config.toml
n_layer = 13
d_model = 128
n_head = 6
n_kv_head = 3
head_dim = 32
d_mlp = 320
vocab_size = 6177
activation = "swiglu"
norm = "rmsnorm"
norm_place = "pre"
norm_eps = 1e-05
positions = "rope"
rope_base = 10000.0
rope_fraction = 1.0
qk_norm = false
attn_scale = 0.177
bias = "none"
tie_embeddings = false
parallel_block = true
init = "normal"
init_std_qkv = 0.0277
init_std_o = 0.00544
init_std_up = 0.0277
init_std_down = 0.00544
optimizer = "adam_variant"
lr = 0.00228
lr_mult_up = 1.21
beta1 = 0.9
lr_head = 0.00302
warmup_steps = 206
schedule = "wsd"
decay_fraction = 0.287
decay_shape = "sqrt"
final_lr_fraction = 0.1
batch_tokens = 16384
seq_len = 512
doc_mask = false
train_tokens = 219600000
steps = 13404
dataset = "wikipedia_en"
Each number is 500 + 50 x the weight over its row's rms, rounded and kept within 0 to 999. Layers, rows and columns count from 0. Numbers have three digits each. The size before them is the row's rms in percent of the matrix's.

# layer 4 MLP gate, 320x128, rms 0.214, rows 22-58, columns 0-127
097:550554486516668485461495438457514555522470463558544498448493586643498557536506522433495495505477488501549430464483480550512545438480467516462452464566497484509442509582409438527559553507411501461462485444455571505543511489527445517497484508543392493505477568489462560540475465488430494388499605559551484439543494596487544445501443497423466561463554536443483511457493573616580578470480
096:486466550519524541432540493460501570557555490503540512453447488461492492473431473486556464541429620551538527552557453454460567550533515425448431516497483586580538517498522473488506540487486494468432463572463517439648474538524493464521423546474442580494518473531407479528513442560487483506616455516489487515426556510469520396567433407465536502556538534540561585445604504476457642453492
107:488444583496528507559499537461504503460410494482494429463432489529455466604494532477525402446476468465472526555467516562502519428533470380458482508485566476408556474384510542455515476498560409525580524542431475463507527541484411319494582489587462538561485456564538442495546435522512450484486571424434558537495498561601470532583523418539487558470505486464426477498492485514490481475463
098:515432514443497493437434514491477525576514476514533512538557568536483501508499494460525499463532613401558418423569544452398546584453509448483529471441537547565567525536488500385393458493456517494544439499472492373439461515553515450410557549483517558445481437483429480528484436506420443465492518501552499521445621597501531446555483487558451533480507487540414543511462535426571569546469
097:479539501522544491455394469491455445504467493501488483628483519542504466505492502473479524511411550484496466464519626617544436548477446400545548497548492584459451442524514546441388489543456467474500454551481562478453444417491512439508489476524540400502454559513433383520511487495458501501486557539570501503551525426462570524561445517473461502433452561422517524622428472501478462541356
084:439535498495620488497609519422438462509400529640533491448461456506493510607487519471520464469467578501532513421552480472544473597525483517440467525505461505548434471492414480516534476577498528521461447599481481563500501485563486452531461557526476563442458482540604488522498515521544545461505514518511520560481525459531384490470421391418457562563556534580552552397414540455549528472494
094:483492458514473470455497513395512518537544447493472446472550479412496478536512543575585491545545542457492494470475502560434521548526532544418508490450415464389572528503630455502450500566524575523480542415505474531558533520457514385593566486418538440535502466515395457558487465447566396539460567520534520535487548350511590467531481503555516513541574485565513497533504491396552507524470
106:497497430533498554416580546411509457471471532582564468524467412597476512556495555497507518518565516415485441436522443528476491576516493488516481464517462457459489563546435527470522515511531497475525515489510509518482433457523539505284521387481482521547491498586456523570503482426469512565568475571489484504507447509471431493630604515575431459469536511487487499389524552404463457520549
099:485487530478553516488446554469572523613453450534452400449521481523519501437515501480506466548519561474525518526581558533395569542535591425465513506484458555483448526412570476488428503436591509455456502477568484446610476471535504481455508392450554440455389479527467469537526440445471562474547515565518471597428604471439479557565466508583460498443529582489510486463482563451401507529522
113:558409520534507628555504543507567449491460439531508518534473442613456504552482513478510529557431400526387437487493486545435489419508447487498480475499484635504532449597534489372436454503547447457486482528504515428544513494544463461451490549463462489471562519466435508585481420509421545552465467560501529401467494467561474530489424533500532625478496493491570495512545517570513469493615
105:470432485523458546486502535498460508426524539642465442514450544515529467434435561364493482446499561458485480512486543489427488537473555558485509513448489460472511405421545475493458534493466505470410416508514456457465569503537554575607532533469476479536576490562504493503529507521567565562492513384447528371509604576429492462501527478562457493466485512540479529545556601567617552543528
104:457476478435488504546531586568429400513580530514451519534519441572599432477463429440479443501509574524445539565517536498441567450456489513433524475519411444469530549521468505506506476564557562506527431623518559435509537456486448426518566511523472612490417469541480519553535484499508535439517484459598494464447535495453537446592455467568536513576647491471543608497538529544488450473485
102:449547498452602558455456441426475509479497476507551509544437554543480631437509520548478349568466514531403516495447465441479491517507523511476465504501568484546555464542468491462440493585460366516475456525600470464519420456506414532556509515492540539518560475485402525540489514629449540456534475534510567477518567546433446420501435556498446540554448431509405484439531561504508498543507
098:396497448503515577519557568545432446523598466440433487440477577485539475423475548623485569544487586454483570463587508515509485552559460610497598456538455547501478483536456518489411462470610474513478441487564572511506448503459483504448476532513539525517490500544503506538473584441562497485496550560403444512519523477477446523584519541478513559510534461473564518679516512469503537454560
116:474484505518532524409548509513550482521557440538487413491559472483501450438489537515525412571620503440552462450543547539418533482495542505465515417540506532436498466465476496563457517423529536461489467503614490511430455513430516528519575512460474562553478453501550609548556590577540538472496568508529560457500495531462442434518445492455577344494563543509475528532439475496526554629619
099:492422427496433465535515509480611455532546500492534485569431538480495530350472470449492557574472577565546471399634525469497547514455469505520475428484482552487486611437544536440479523539535521495523474497476519470566522413492496522422541572489522527558497477473400507597532461432432629487500453452535443450451514453511491502604537448537523450463499448492533504453493438436551504423569
108:425473474492496654598456494598449467606441495464449447481491544551521500457486470393572536365498468505468522599505479473456516509431463483570417464472463522593597486512477539499461459503505543563431457560474564386491464482443509515486470432514535483488520508437524455535455525492567459448486501539510497363536524490578444478574487599525531497424513544557564495527530492491468543516528
102:520425512421543500539466569464444466506393540505457455565437492600511595475573544517548510410491506446446479485513525485485550550444488482570545517508551476528494527477568533459466537460489411454468578491450516412459439447489518522522582441517549429527480432575569423573562512516457448374555484455464492452457357511519490525438430511434472570473436532556487465587487489454498441564455
099:482456512435519586427528504476517453598594470555450528456570523450496504459512448481621447637510458486530469540531453511483520404454499430554540433512456438490515564524455467532474547513447495476465579516536461494424530392444528454510505453446476541478553445557466512490494537484446600563475474395470531498487394439577455488552496549493584443567527496431431627529507538477499480499434
095:518544560468570517443520515574469524406555540540541437524569477519451482478509554490571524372511404475545554452515544446524524590450544482455542529486488529500506502572511499461440540344473487564462461542543492526405384497480415511449483423465467463568547551508498470512633501467476514485529546526536467474475556469530488503472448616523394460434533477487587450603486509480550478437535
091:479431477478552567585437422452415527519471514562492414485502508452562577479470417483515461536480543490432497491506446559443528513430518411496544516449469558376544563575466511532407399543506483499557511518483490468539467469406547529515589464555509476576525515487622403415454438476412535531437498462530546453490449593491559520568465475555576435534551512586449521502535509516486459516520
102:420552471468443583500473511530532525446413489531535480618510491519576505489496457454460353499543598478474518420512482538509482518483488542537549539519544394516537461540481520506421559503518440425455556467528398459403396489505446478486491507493538520542518456636495445510421552570550467564546469551420453456499565562403477535519477507439455545470502473546537520414479454577542570548516
098:572476519511425525522531606431518578447580500538568439400432394436394496538486478553573504524397545517528526533529461575579416391472492474527543556422522558434512567528482442469545523474394545483522475591505498479515480516468481496557587533542482447540540427522480516514534568544507521452546523451473486512495507535582585557511530579538408513528509466524495537455463497504609564520499
112:509593506449562562423495526534555588502520539591401442484506506571486510483477482508475391505492565537595496496489492547562510437475445411474497491491526474488568460501509453501431505556465465487475537471511534496442424518423629458554545504613571490526502454502452458532517435429543392426540429530508509503629499546405509508488438608531482489518498438494438582498420449560489543531535
109:517468517614535479544456543460522458558536550540439419518436477479570519549487494478463478556503502483452505486451564512532459543490549544508410428524487526433513432492392461457435632596451450495526503573488533533492509517470425479550580451470511519511486397460539567559556454519515478524508545388615488454589573454575642472438506459450478476433515536572453538482499501481544466482571
100:459443529411541490517470540545558485570431485569400543460476503504479500523488452461517452452516501430488538471579519478549490494438494497514512512466504496496444529529527563490480601543418507490533482522470497503352569516442566623682535398531534438472514488534511450487570563502541436423513496422456463496511450562508498550503509524536445487417495590621501513616517468504533453569487
108:474561484465495561473533502501536523487389454599409510557517596507520489475443546496520525566524514496427509482551435471479533538549448486484483498570532458519472470530529484506429516570516481573462526512443513371533440434467483493504473501565501542540557510524497509441451618442509467536538545432484528441501492551397468479483537481429447478572520516612574490381325525451538539380509
108:448482499509524533534469519569452531557416472452509514517493620482500535491486494468559509560550370401459542401543512535480527617381499419475415467463519439496419557496491493487474471469532408511480464544564488506518509550459483559500509415480545479423565499527413494498537507532483513521545466613431513486521428481449403510537441437477436506433566533489536529384446489467623542482471
098:572457503620404525541559537496392468479515467496564472403571469502565471496475359621469552544455483459494467446530507553484517462491499446424567445538533481434424514419513524449620467490535447427485437585428625532533490513547458499454430512448472519481489518515501436491523484513503504431520486521531510482459476498468515514485501481488325503480496559509522540418483521508519447459583
089:478487549583560489524411539467427392504373465546497517546435510440515593538515511501475457439515521475519489515465487506493502506455407485474402411445547482453558437446544559531441516438476508423532439479527508486417536487449526483518489527427477479457514497448470599501650445476462497511514422460533595464513433546519495536476594572511490477536432484448446479572422403513512433546410
097:483426444461564540537558567458560507501460488465500534453471581565477473492534527456543481435459489352563487460519451549404502509500467480470429406561499552474450534461616369558476514528529566589514560573524558535494503463555493556632592537490486421526429541555502561483511490454498502505520535454479551508540580575516514431456559428489507423498428468564514483450474551476571459519496
113:572487447531593488437497533485494495455513424532445509476505456475521417546516516470512503460529456427526447537497455567535448483429460453524613439532471594429441537498578502466483422493590544517472607466620547606520518441539434424464484520479523519497441557496518431501387495525507549467488558518482550573462476472549427437414475527431557493421635476416527529555503557544494492490491
093:470561519510571561512405503473526496488549505584500493551506472433503536510528591429570386541454525422567535508514481510468480520558477513497439469564527487534603500517519550549456552450557550461512345532610592521501542572470492469470571529528528470522522518430411453469573568511481681548464488546576540473503487529527462475568468467488592454502556468486555553475532529490430538518526
098:515547426463502468507430515518520559521509519471457521546488499477541506624522491528538502502444594478567504578445434535505472414532454418455551509502590467526523475501615467517493569520341439505481496424475559557481496461449530573486511486543531498544552508600429456519459494565462561498541486518437452542555396538461554493489475463444500521585605516471487502496404447510607420503385
097:471494514499509488596525576433553527413474576640368432451506513515479486491516490467542447489526498496535415419565449511501557510416468480469555521478424550397407551396507590605517495497506561451494558584475470496459512503511491483481537476470549513545520502578404456559546494503531519445418542578466473450472446491537427481534532440536489448594459448480534501536459492415496458463422
093:520412493532513494501409570574529405442536510475463469558493584472509520520477502509557513484466422439556419480558454519422587446471516509552510481573559541425474440430449473483550564510499539523541466447438536545472533448464488533435561566420528490571514559476429488523476383420458617537508461514496459437577506497517592408553567418651538512506518482493489501491448528470533489526565
102:521430427468535519454506492523501451480495530584456463522535363568506498536452492515505427542545463564502484486462498597416506400525379447498527406477469518445474520453515585532484540548525529472523444497631495541458486468562434435468489411486571494549461455470518613471457464486545560468512500496581432503549502568454558478534474528456556456499517598457478446426476451446424452542616
# layer 4 MLP up, 320x128, rms 0.195, rows 22-57, columns 0-127
096:498494477521403479503456426479480411504511518492424442455443550514507448524494499462508553486517525430483518393508512515478457564373489555483514504536523460531588688547511479373508578479523455546600467515491447478509556459486497568427534577497506532383517504561462481517578512454485419544488463510421498593370442504454465525539478459477471550466486497499526532519441443421472527554463
102:448498527546538468602482538448429451526491417497524430508454593497565522494541573464518582513564596552577404484475572491492496510573495633514561459513494488504567448478425481512463379493498422502492496538534569450515419433501529498434525508490483480535521597573480450589514440478472524524548483511602496488497590510544537421480490412513484404446510492556576479543460597474484473539566
102:477508569505513567445498520584511496492435523590440512431470464513522482521514459515517519487437518482472486526479339473482495468566505465441529456461499502556536630502506497501471463527475506551472536437485566482527559502516535586538531488500477522586524435499529519383452490442518569577465416456524478396452516473522512484604527527443583502438563510519480527326634489569502408533446
095:472537538461441477575600439500490456510619479463518514433442518440481361440490588431585599526477477489499539431503517503372504410477459558539448441481478414538518503526462525481494514511458388547529557494542448543548446475494535473533476523447466525544518537539571501498414515464558464433544542426483509491561599503467517514516544453536416486498418434487458543520520497421599506543415
098:464536528426546490493437518471395467500461439542469554551495446466499552442467498493480475527455450382588569552462480530517608469386518497506486486531492584480452497484390555484559474479471480510573464528569550499482451508489492453414455515449471489540497531491448503539502492448454488508436475516637566504561546419446496508490476502498528497534437552384580385457418495502422387396477
086:601566514554492517621513500594521488494551432550590418485466473504492447492486575456484503408477552534532431509517356525434482521447481554495550541519483505546425475473555466483521519459543517541488471505512511483473448496452525480461575480565513475543479500512550480429447542510574501415596518485462473464508386595623495486323512436487464452554528480555505498574446494515469580503457
100:462529507454548487546547479563422550547550536598544539404549493431423525524500528434548440568518479493461509499493554496492484469454497502568479451531617515579479510475478445481532514537453381510479467552526473445423481499468503564466461526540410609474482544556534507487453600503512582487553450485377426493485417599491515469461536596460514549546483475562365485462468536490546571584513
101:466493456479494524572539543479561506574588501556437523578549394450562520421479530472525491587567504510564531563526536496468502493537508430437415536507477458492397497507410573462432562592492559491529505484510504506472550523463535527534490540537600488457479465572444579530528550466484543539428413356430462505490510535464503409573615451474498489498504513521441435469519408494498493585587
094:536520477464441497492558444596429467426574464485550532631394577472491506527466497536505446509474449529570549569455553461515504511513500444580477488499458538505529563489443498478516457514508547518412423555536459470431466481505620478471513592493449531636604472607437530464531563517528573509488434491413509520455481599535549437473464463466540460469453477570588522443439507457510514451467
098:524486436494487504514539529522520463519512422565413336600536477651540523576536550457505526523478466565494446435427514475476444553537430509545495504552504518533511492531551508475466472539602488504536514439492465440506556446515536504512533553518619499484509449478524534474418458392490544514447516458466462414550362597474535562454593487414499409508497564504481437517552540529504498467519
111:462576500484451540433557346555497521583540441434508484488515539453483466464536461482529574513444540456492411509499527518382556457365553464491549460519390556445483511461528507480450498463555548463474491489454590523540426540428364465433571572536508513526406482457494460500520499475490524539550475571456496508557416454558469484557503482405607488442513492563500470528515462513498423471490
093:480509525452534525475496464639460407542530531469467581466573496558536506481465463516502473428524598534483541554499535435502497409526558518513472544510499474511559521451493487477481446552590538479485461555504577519446501504584532476466415553572539555452426485469516521491530453462509603430512334447610529529511608493421520518511524449528516504571543495452545604497576470484396493559426
105:495489423488499456486516479459510512500510506511548563533458606613482511480507516493468481472489489519474597556454564504526488436403476362510466457575443499566470459488586483514519528635510428492494449579543496527523432495514498491482530560418412421457528486546523558503546386473598381460491476483504602515493482496448497517544508512509444578487494473538417499539453540430611436578429
102:536508514482513487527488488512560397408489455483517534481489448467460556515530522491436508541481399508469420458543458565560483466530455612436631465506468553550474517467475562505476560564534585382444519494431450518477436449531493488467555515558573578559387481520511492476496555496623488545456441480461461462599457521568503491572511506472481482510425506588476481568513445635468460539435
110:440510511500462525406580405523575502421531477514525427561580456506531417354484496521533504514526497449526482485492514447454459510440568565497469454531482552543492477388488476536564464579514525491496487531531372514506524534494550440565444538467520531550498415403555538416561565578489562533449513542519559492553506502484603477488463472502586376532505571530468463510511523491478399505598
100:482463416533387523494603543539413581436540445505542411509473415505532521473502498498501498373469565535484542527455524445469449475513554463484478506512470533420544497463473436505472538489458410580477511500630542553497537519459578512499486504460398491564578496538559532514638417561537436394493569463441477513537533482532557449519489495576497478564538527486390500516508503507518434426534
105:456493533551441508567515508511520479552500522436512418546501470552549439455552502519520544472450447556468485425502498506460580486458490387579427468479467465443577462452451548540438450379539541457452571490422550469469482473527520465393509548486573563424472540472516505585562487535496507433500492504497555448537482491650538544471505552574530470520456620577565445458437525471451607438542
097:508577535543564592533543512446496518488559493535602560421476407492532512460513486496555399563499461496532504574437446444559437456539548478410440446501469478566493558368448445538506449504475531455475546622490477530475456513455588495532560525462497579517455528538506552419456446462559530510451414485551540546497510568406458490541494577527455490471508444534507545454577426404547432476550
105:548447576448446490404488474488506501591478444486431566521543523468481484509454499539550496573490467485540481479564512524546428435440672533529518491547504539398566505459477517522456487429593524429483454511444471468440502525453491545498512548475637545483501441422461509540501499343530483479556442532487435506489484460558411536509513558537534460456404517534499515576502426472475609579485
097:444459556510482470517430486549439525605524521482502541471524437548524523422512547413458518389401542447481486562475478578433531591402561403458520525476425496612453526576490509534493515553503580464519575428499465402451432504506551589516502544558506490454407492445451421551530465520491445464456511495528420500485485477414470451469511487553473536533460602507509493552464550573440532513418
082:510445557440460452563467438523452502570570572488487515505466600424504551460475487464498504533450613515471437426470469540551510505451524459486504490426522513416570509576509521499441461502576513427509497479523520513519489504533452494538456536496522446489506590490568403397480492481408509540488415435584490487495461561520567453516453447612505534536484521619411563561560629506449512552393
103:523487488408496471413457434488557491536501412550503508454512600557511367486481501509531572528482435424580530447458477442354502518510457489496448502473489519578492534555605537580386473429516537543427457554559529590569494478484518531580518575497539453428505507546488445506497489507438585496560493520525487501486512470515537451595526494455610501488461474490468508620441532428465530438472
101:428477580546404496401454556458553529611531547513501550495487475490428541512486503505568555574498549439448523460544467540624442459483434517573456543482490514540460470543472492440514543600468577502429634516422506491507517445558521505462575552408463490441482473505565483471539511456552452442461548449433502483478470457526457529496666485499533563527463411564533540487429448537526502476497
106:489475563484572447446492455445449414464523475440581435447477529384551502479525442433525561457515514421408473506507595488473477609544395551538536483478512494467445465462499508559453492508575565511560442496566463528529525490608442550471520507414443489462528531517494524422476570537540526561478472458463407510504500502611490575538493430563504499570471569539599473500570570464563461422456
104:514510483560476508521476565513463416499503531539469496468502391490431509408507477497533525438518479377494488522566529426519546434544483522517522474542534551523603389481467555470446358480524552625507565546518466558457398479440547437563472466511514487495602468414501521452571542475483505468464454530569512440505462482529483374483445473582484498569517509455542510492439409576475559561554
101:605589467556505535413539613534464408518439428481556555470501473536533510620496588462536518512515449549444402480523514453473452418501486604562510523516473470471517374522480528455554497526478417464416408549481510488583478492510531416458531531541440512515523519410530555488479496567545556526528515512457567463539527531586478500511558470459536446505497441487549412497542522359508495515455
099:440394513460506479385458486444492498622553450424513489442499523498537508418575473480476478507609606449520587545494507486425532507481480440497538481429513505485485592406468504539446579428499517471497481520498560533410532506500570463495554494463543509490474479477400480548535462560471557556432467535459522571422455476423539465526530485566613475388551501567540543588543430539509497545456
098:510560520435537466478508579503441525431521461542462436494506466460445617525560554554563467446563559517480414486385485502507467597537490461508464479521537574446453552523454483519486487472549447492525473552534528484450509451544444541531446529361499411486462533458476496499489492494463501499354556444522467470478444509530569533483446672543526501600557450576539430536470514498496486481619
098:488473475474568441491442500499555513485493527426537478506364440497598523525475456424526515497532588527465431546564479412547559450534553501519463506440561481630564498544494493465476465553507547546603570529580465556531470531463443480567458446477435474450540542378552484524615461449481480517557520538546538514566483542481491356525473429465521496521469539559537477517494535520378537440532
100:562524486515471460526452536445466517551573508525448563498489528478493481438495534468536555426439532464590597599484549498568482480519513522456544425494549516527534443599451532535491462500482505503509370553466474475426555561507516601634499516553492508477536463455479516566546404482526415480480524487565441489448582558380485471576457569564609540464543548558516511433500422464561577505471
096:521471480537448608551441584548485534558490450514495473491497610479552460494483422555562441550545459519483502628503551465489506502509468468476621465433520405510560488531509502438454514406460464486469502435585496498508545520503500545506450536549445535462615457597558519477429555542384548454521482458499544520450394452508528558584518587480465549445540542547446529457579498466471561526577
105:440538513492513525597508562568533584493545470473564534354423536572540500556545526517514442482489485532455495621495599465506478476519559455490528484498549496585484468519513445557555500552495547485468568467578448442510494530516522526697476427557424492544427441413528477386454553523574530553528455454535465437532517539517465514474512555468457485497449501544533567509407526515527525514565
098:441457586458418535441488528535464520527500531609432540498425402440530487428555576499525479465494481508449456508562554431480458500581699409557517510573510468459550486489465437482515486483458471515479459449414479498531531472520489478415476427452502573543515477418530464525529491564485570428513442495472465518525538499554452492431371566570535449409526512463510516547519516484548476445427
099:429458452514437476453544565555509449403507511445568527498418508504498581419446521495445472551516496501557519461559408481521496660469487414468452484492512530449460490518476492517507488526485570494466494541524453427464450527505573440509536558491447459489564531547354500495499481458564530477575478413497487470504545458564463425525586504488563517540408681543544492429458516584510507540535
097:519492433365478482496527406522546441513513470470389493544517510545489525467489574522476470499495656535494587526517525558400489455571604442596494549497541511536412447578452539589545510563499571474479478541448602577555504516477438485442555544490536466590440459482466476527481559542536476513468583492449444485515486496522526494531518448545465403489579448479452524507483527549439558589531
099:522465564557524601471518492444573450494426516533453450490549568586513515472453420540513583585598494495533476513480468479458506474441476452470533492471503515522510506484484477419489485431413529523516580427543388437567527461475413509473523554476593497493475446542576491511505465599546490538472488608497466465560462523531471574593470465460440504484470515581427508460522518544396647423562
# layer 4 MLP down (transposed), 320x128, rms 0.161, rows 22-57, columns 0-127
096:473421435535540601514506519481539563475484546518560401558506477347435452638492456497456480480558539504455482555530519394510529417482537474542513580518551490464510483467608552423512504468448487493476540485473456520460502573501621493491475530399406520505489451396490469590424499474422497476505521478546432443452558536576496519561527497448497480542534457437520434495561463555541534475547
102:507484497518463514518561569504471540541525432547536485512419533492492480443473427476520455484449582588565516476548440493437508498474513458459469570563538538565530510470471481554468563462502515471444481540455474442564498477525460496503474608528455604447485521526436525526521485486451562554476415503463430570383542468467499448573496489412508305539537502542583594523603491481501639510549
102:431520405458449389527482432416426526473469569481523452536475424630480557492577542488455480481517380491472459533548530382527535520412569460497472576539536442508463493560464502511430526524410529483549497550515447560533447475487477493559556484468571423437516563582479494544537502538518474441439533530540527486603432528438544490502506558476505512558582538426498458560450448541554561439526
097:503469484538424345508603571568457514402516491519561469498475534463488475518637533531482503512479585502476515478478512551461568466446497547551526396483482517486508558496425649569405527505479539589439564412465469575457486506547492576465501505462519506527577493621583469488447503485502454442520518406552410483510507580526487508505467460489517543531566562461506539503491512451559542532514
099:508559478545539472538496525446374411456477461510503499543495488531471490395512495420489467553487465511534560534599520527556542418496547488551483687487548515519450477388429561486485484499529485447561468497522515460520628484555501472453460533439515484504543568456474507523518547423473405503434500527546536512517530539462513506566515556452542401484507471462555403492431434489404398417469
085:546448478403519365590500595491567522514424469541510504549544564500508486489513501438583560494487565489557487471551440567550506497508408445566509564555538439497450456485484555486481582514449437448429462405481543532468424450577402439524429432513561598554523552465598524450505513511623447414542563512523526506502459468497477502472521464543471537445479499551467497490474541467497418560547
099:465498542453479587433494464579521430429507501563478507462439541478516448419434548423523489488407449445485536479547543479569436489393529505497544418494537494526494488490481468512556509433496407440458447557621466504394503424442555543425511500538477525497494493588513584495536446525446565499459531392422482439421432606527410508547503562479495420477485471426426507524459492459542461553491
100:542459542466554533498428473463489494483470505603555413562524504524483498455426472463398498475517508529507546450594487484537449540510568583460474519389579517488583491515474495478504484571479388522579530493463483446520600502591533529406596547444510502571548480443523554512541506462436389466555461540391411561542513457468598454504459491546431481494525510494428457504546558472399479497460
098:511541560506509636522464419477491539518551436574435496520448575514476459517424546504551401510498490513525488555548517514442439471495506564502492465497474563523526557402478464423478464458579554542516499528495499520465461380432622518419519534556498492497455512499366532456493495464499487551547449528480485477462462574458491561536473434497477298452465494473525438454543534474565587476561
101:491511504582518535551531479464449402444567467527419518561474446636574464497364540517447473494568472469481566481464509534477476473509445545520467380534522497572532500515500460448460543524514515542474512473460490548451499428527602477496519659530556409475506538576499563477461542495414514505458464533552567446554453446458523534470515515514457496403553623526519492502586423546538445476459
111:541414469529412572458497521550534482404503510547436504635507466487455529486527488512528481498494487528453400464538530444493460492551580525394481535418458545442560464372491571481440503456471514458446488510541479546392501428612538499476520454558560513583527482531527355569483544460550532583495456511519449512497538436482525505456503522443501493474509420436502552471474397549546547543418
099:502525567610450450504466501494504453531477542520516526597528512589514450520571491460361518505497550518516441497486511523507463535433542492409473581506410403461395545474535511549481480465414467508576471473531465386528494550588478543457506532547502548482534542454566516450490445457522507461577500555419440453552410483546507518553534429611523599448509439509479424522418504485479574493414
106:510490484533481384548586473459506484564576480534568459517514447485457579486582423433488503467472476508531540397484477525501413487486469468480516474467488517456427459480556467439437606510564496549422449481409523497462495526526501522409550464467492517507454448498502522574491556451541567453481424512508317589626441465451578532578442446434431490531551520492548496538536500481527418527494
103:529525512530539573509476448529423478544588521573450476599519455402530551450582595551504460432337512483500540511485501565547476535668542563511542560498562467434537460389526558493535505537437610423524501538470500461478508529508516482530536458573548487489524437485548491480525577511546485448525576413434496570488537479546476575547551471526557520467447520482490577546552504477493509510548
113:468438546521469348433458486573482450461497541499558495534441587525581595588502533580510540461532468556451511549534626484488531531562505472521493414421520502542460430558441458496561444386465555533560526460509355494529578530479426571519480519488495477494532558498555464468450499557520471518446551473544490535523494597451450440529529428554506514526466553472509426521539543500491553416547
098:452517472498538484470592559506438558492564491440503525557517505512494489517548492528511515410407472413615497518544469486446562495489580493536458547537485545465572515525432524457363530492401395524457407434591506581527477507538566501388488430496513544480529414557487484514587502469570466532494537548453388456518493370497483490442498447546420535505562476444527554538512493576463516511528
109:504524509586475497517459448529494544510467566465445510544437429418476584500544499482574554478431509549448494462379482517436460514547492491540477446588608515527593490454423575546516465530556486472453529519486521488520512451549560473404465496447507467479457570533526565556472547381531506433477501544570468631590559431601550476517534517476420369506487484524500569489502493447407511509514
097:493519448516526499495456573513401532503457508443477495548527481465448500505639479557391510518454455553520511471554540513421593517450494466516504460582509505465452550496451580548452479564460504531459559449525396481513456371482505504569462566505479450608587470574479499542458494486461623529481557501492449471531412563462485509464569566567394419495550602420534491502518462511575483503510
103:540476566443474571489453479459562439402556422499506499459476457657461643521497446469509615533448577579500493437568483511500503387428525481494510492489548505524432435513490482449456467462479500505497512457465478510544510460434495514405509452529496467452458525458534505520520368433522488431463535554417482509575501466493547530520563506608497573472539613458475507489491482501407505598503
098:545555511529591538493493458520494492503453525547491539540512440483513518465485569533519442487502450477431463412545479427521436549468588508460522451576550430436517568466538543553496468412449491502507459536348528531466459387586495451538465445544555536408534486488486453484525479446490499581540555429446435470505513529434484513563490532491518413566513440441416421429452488606503380478412
090:506544470498541432493435445487477556537485504571566449579497577537570557529552436517468590473494588538534485440537483506500563504462522572470520663490570509421538470570463515592507511438493527486531460427489434437541483598466530535406508483463521431573485578496566456486524466475450525528406473456591573579536473518563521521527551464455459445557515441532483604531478486510435397478493
103:439495499480491468477488556576412551452387491542448472592505509402533507474538475412523420468599497393443518388544515565500485464437518498498470492457554538511509429498493569537420516447523519386410503495453488498432441455563476482414520568491460447541481481573518470523438558529582471505523522547400463476498559512476484621568450520488591546484525472569481554571475459570504541533522
100:475474367544458423573437489538523441467512429420519491507496510545617541503562459486538523461459505554512499420512500435510594464526455570489595545407560498463500461434547594524578519484532482475546410501448513519514565601519449515550526494577488435459492425470529476544510479526576522509526507552537474518502533442544552489438516470522435557554493474503552509481329437593507399474469
102:451555572481594639476463515681569552564496513527476475533529508467517480441449388469500511500417537487492469489504475496466509388527523511452457445532513576477513449585569490529545567560403530421438455483527511543507490486410589511593507496508467529545498445519511509494427581475503506495499505423543515542495516555502510480472465559533505387519492389492429591502514421517539520558537
104:421447440539430471492560520515516505519469426498500459499493435470582424544541516491418552499453462452526509526469565505524485468569500564521503475501506552505520494507548498446503474526449518453519565473460473553425581518385595510466510591531487483461444547516530460533514448481425486567438602466506524428573506464517591649456535401480505407428492515518462562518444414474609501464641
100:455521483385520571522430500494448425517507539494468550478483544520479478410497506479494445437622545458439526546528509587581517496540509424493517533511552522548480577542453501498444561533425555499544523524462509470347495490387474564598541427557562524559443492449569507448490464516523496514539468482542485570471519539489547522542499593560469522368477608518461517521501531550523531629446
099:485559413487536581425473497564540458529545532536457518559532554574469462440443486449550493517547558514508563438610495476402448481502555413448535427440563456468518500480571548487422550443527435584522470561504493480579481443615528460474518557485528552519479454533502566502447539555434544484518458444502558469387579500393511494540486545448543401447524484527505526607463480458472529548418
102:514514479485518582461451393459466511587455467536585592447526432443448413566557489468460521506420480447479574479450446540524470446454436475408491599507498427447580450576586377500395554466540488552425476457512489531491527576528430459519522433489487501489436535524527432547505516522463522461527554595481503545506536507499434383543436494464467541550433565499478510489484565497557474476440
101:466535546525549405434474552531432489445488588559453493562491525535501595471570510497630505428520542532579529419353555547518533427479443421544528462533459468527495555425511405504459512570432414473513466475459530523408517542524507571493442477610444589506496485558509448531456468518480448383436566497557510463508477438536531499501552446514501469433511546462569525459530514492569480519517
099:354490555494508521472458585468480503532515482501565510501537459522433403474558500522563459524485470481451507459540486467473535451597478449568556532506541513558429594520565396447580552491490569566525516473476518481443517528524571512384419509431431443497504493545486479473437501459513513470488583565488447477578498523589431562435520588579419456424529552560481510481524489396550406490544
100:400557521499572520515501556554551500478559426477421462606467447465631477547491508511528417422534405481495507576440471475483570486513522490482494509529457490317573465448607602493448544522456490471521422479530510490576499495490541458503466606491550462529600580556450548542441544457432525467507462495479451467520480491494465464563460583500492476538544523543444444435470461520499439490463
107:503536578466551549540491471524515478536620511559434473519495462458540507535489593510547625561523514471515508406457537401492458503455470511502544505529523479522533574550511486578489508485496458431560415537537462502465623512550562527460522522508476515450548483629619503597527396388511502579480505476476503416520481484601444494519432564498477461565472520534548402476544563439468472456455
098:457407515497489495476520545431529453489545557436496496487552465471485436459521430571548416486586466515448477538479427604495500431523497544553468501401584586497539497507522551473501498377506547564513573455532530582430502515552486456486444521474385517571481459438523493522516508567450466524448485614521489447474670438578489510447463476483505510519456468458491507366517503493404541499461
097:470527568369560528447426493481548535520588554497565563500582583493416471573441483544486589513487536488599469531466541511435481478502506484432565532505523453415559496501511528406444551531524465570484436471480504576460512475414484579510564456449391512530490570490527442435564540521525538610507577529568552480575473533410502517495431427423473563544571435556475490497472527507483517488516
096:552430566515450464481534632488543535488467482606478527527519536553407454435464450553482478496602541404482392525553466475410517507498448435522526495494487483451487463416465533564568496516539504443511502515470410417452472577627488531530546447401541474535509494437489373558509549538490552499476515537485531496590566442535554469551480537545424459577482523485526463488449417487509589488502
099:479464589591410623559527507463434442547517490453434464525512506537506486406382504548498523423600506509590476492478486485433401512527507493399576416528518550448570468528501389430449521523586491507536513388489556462514463454491517470586489575465539569506521513541508497514615452473503488533461423576437518477514515455470558485552462445512435492549420525493427495508490564470483484493515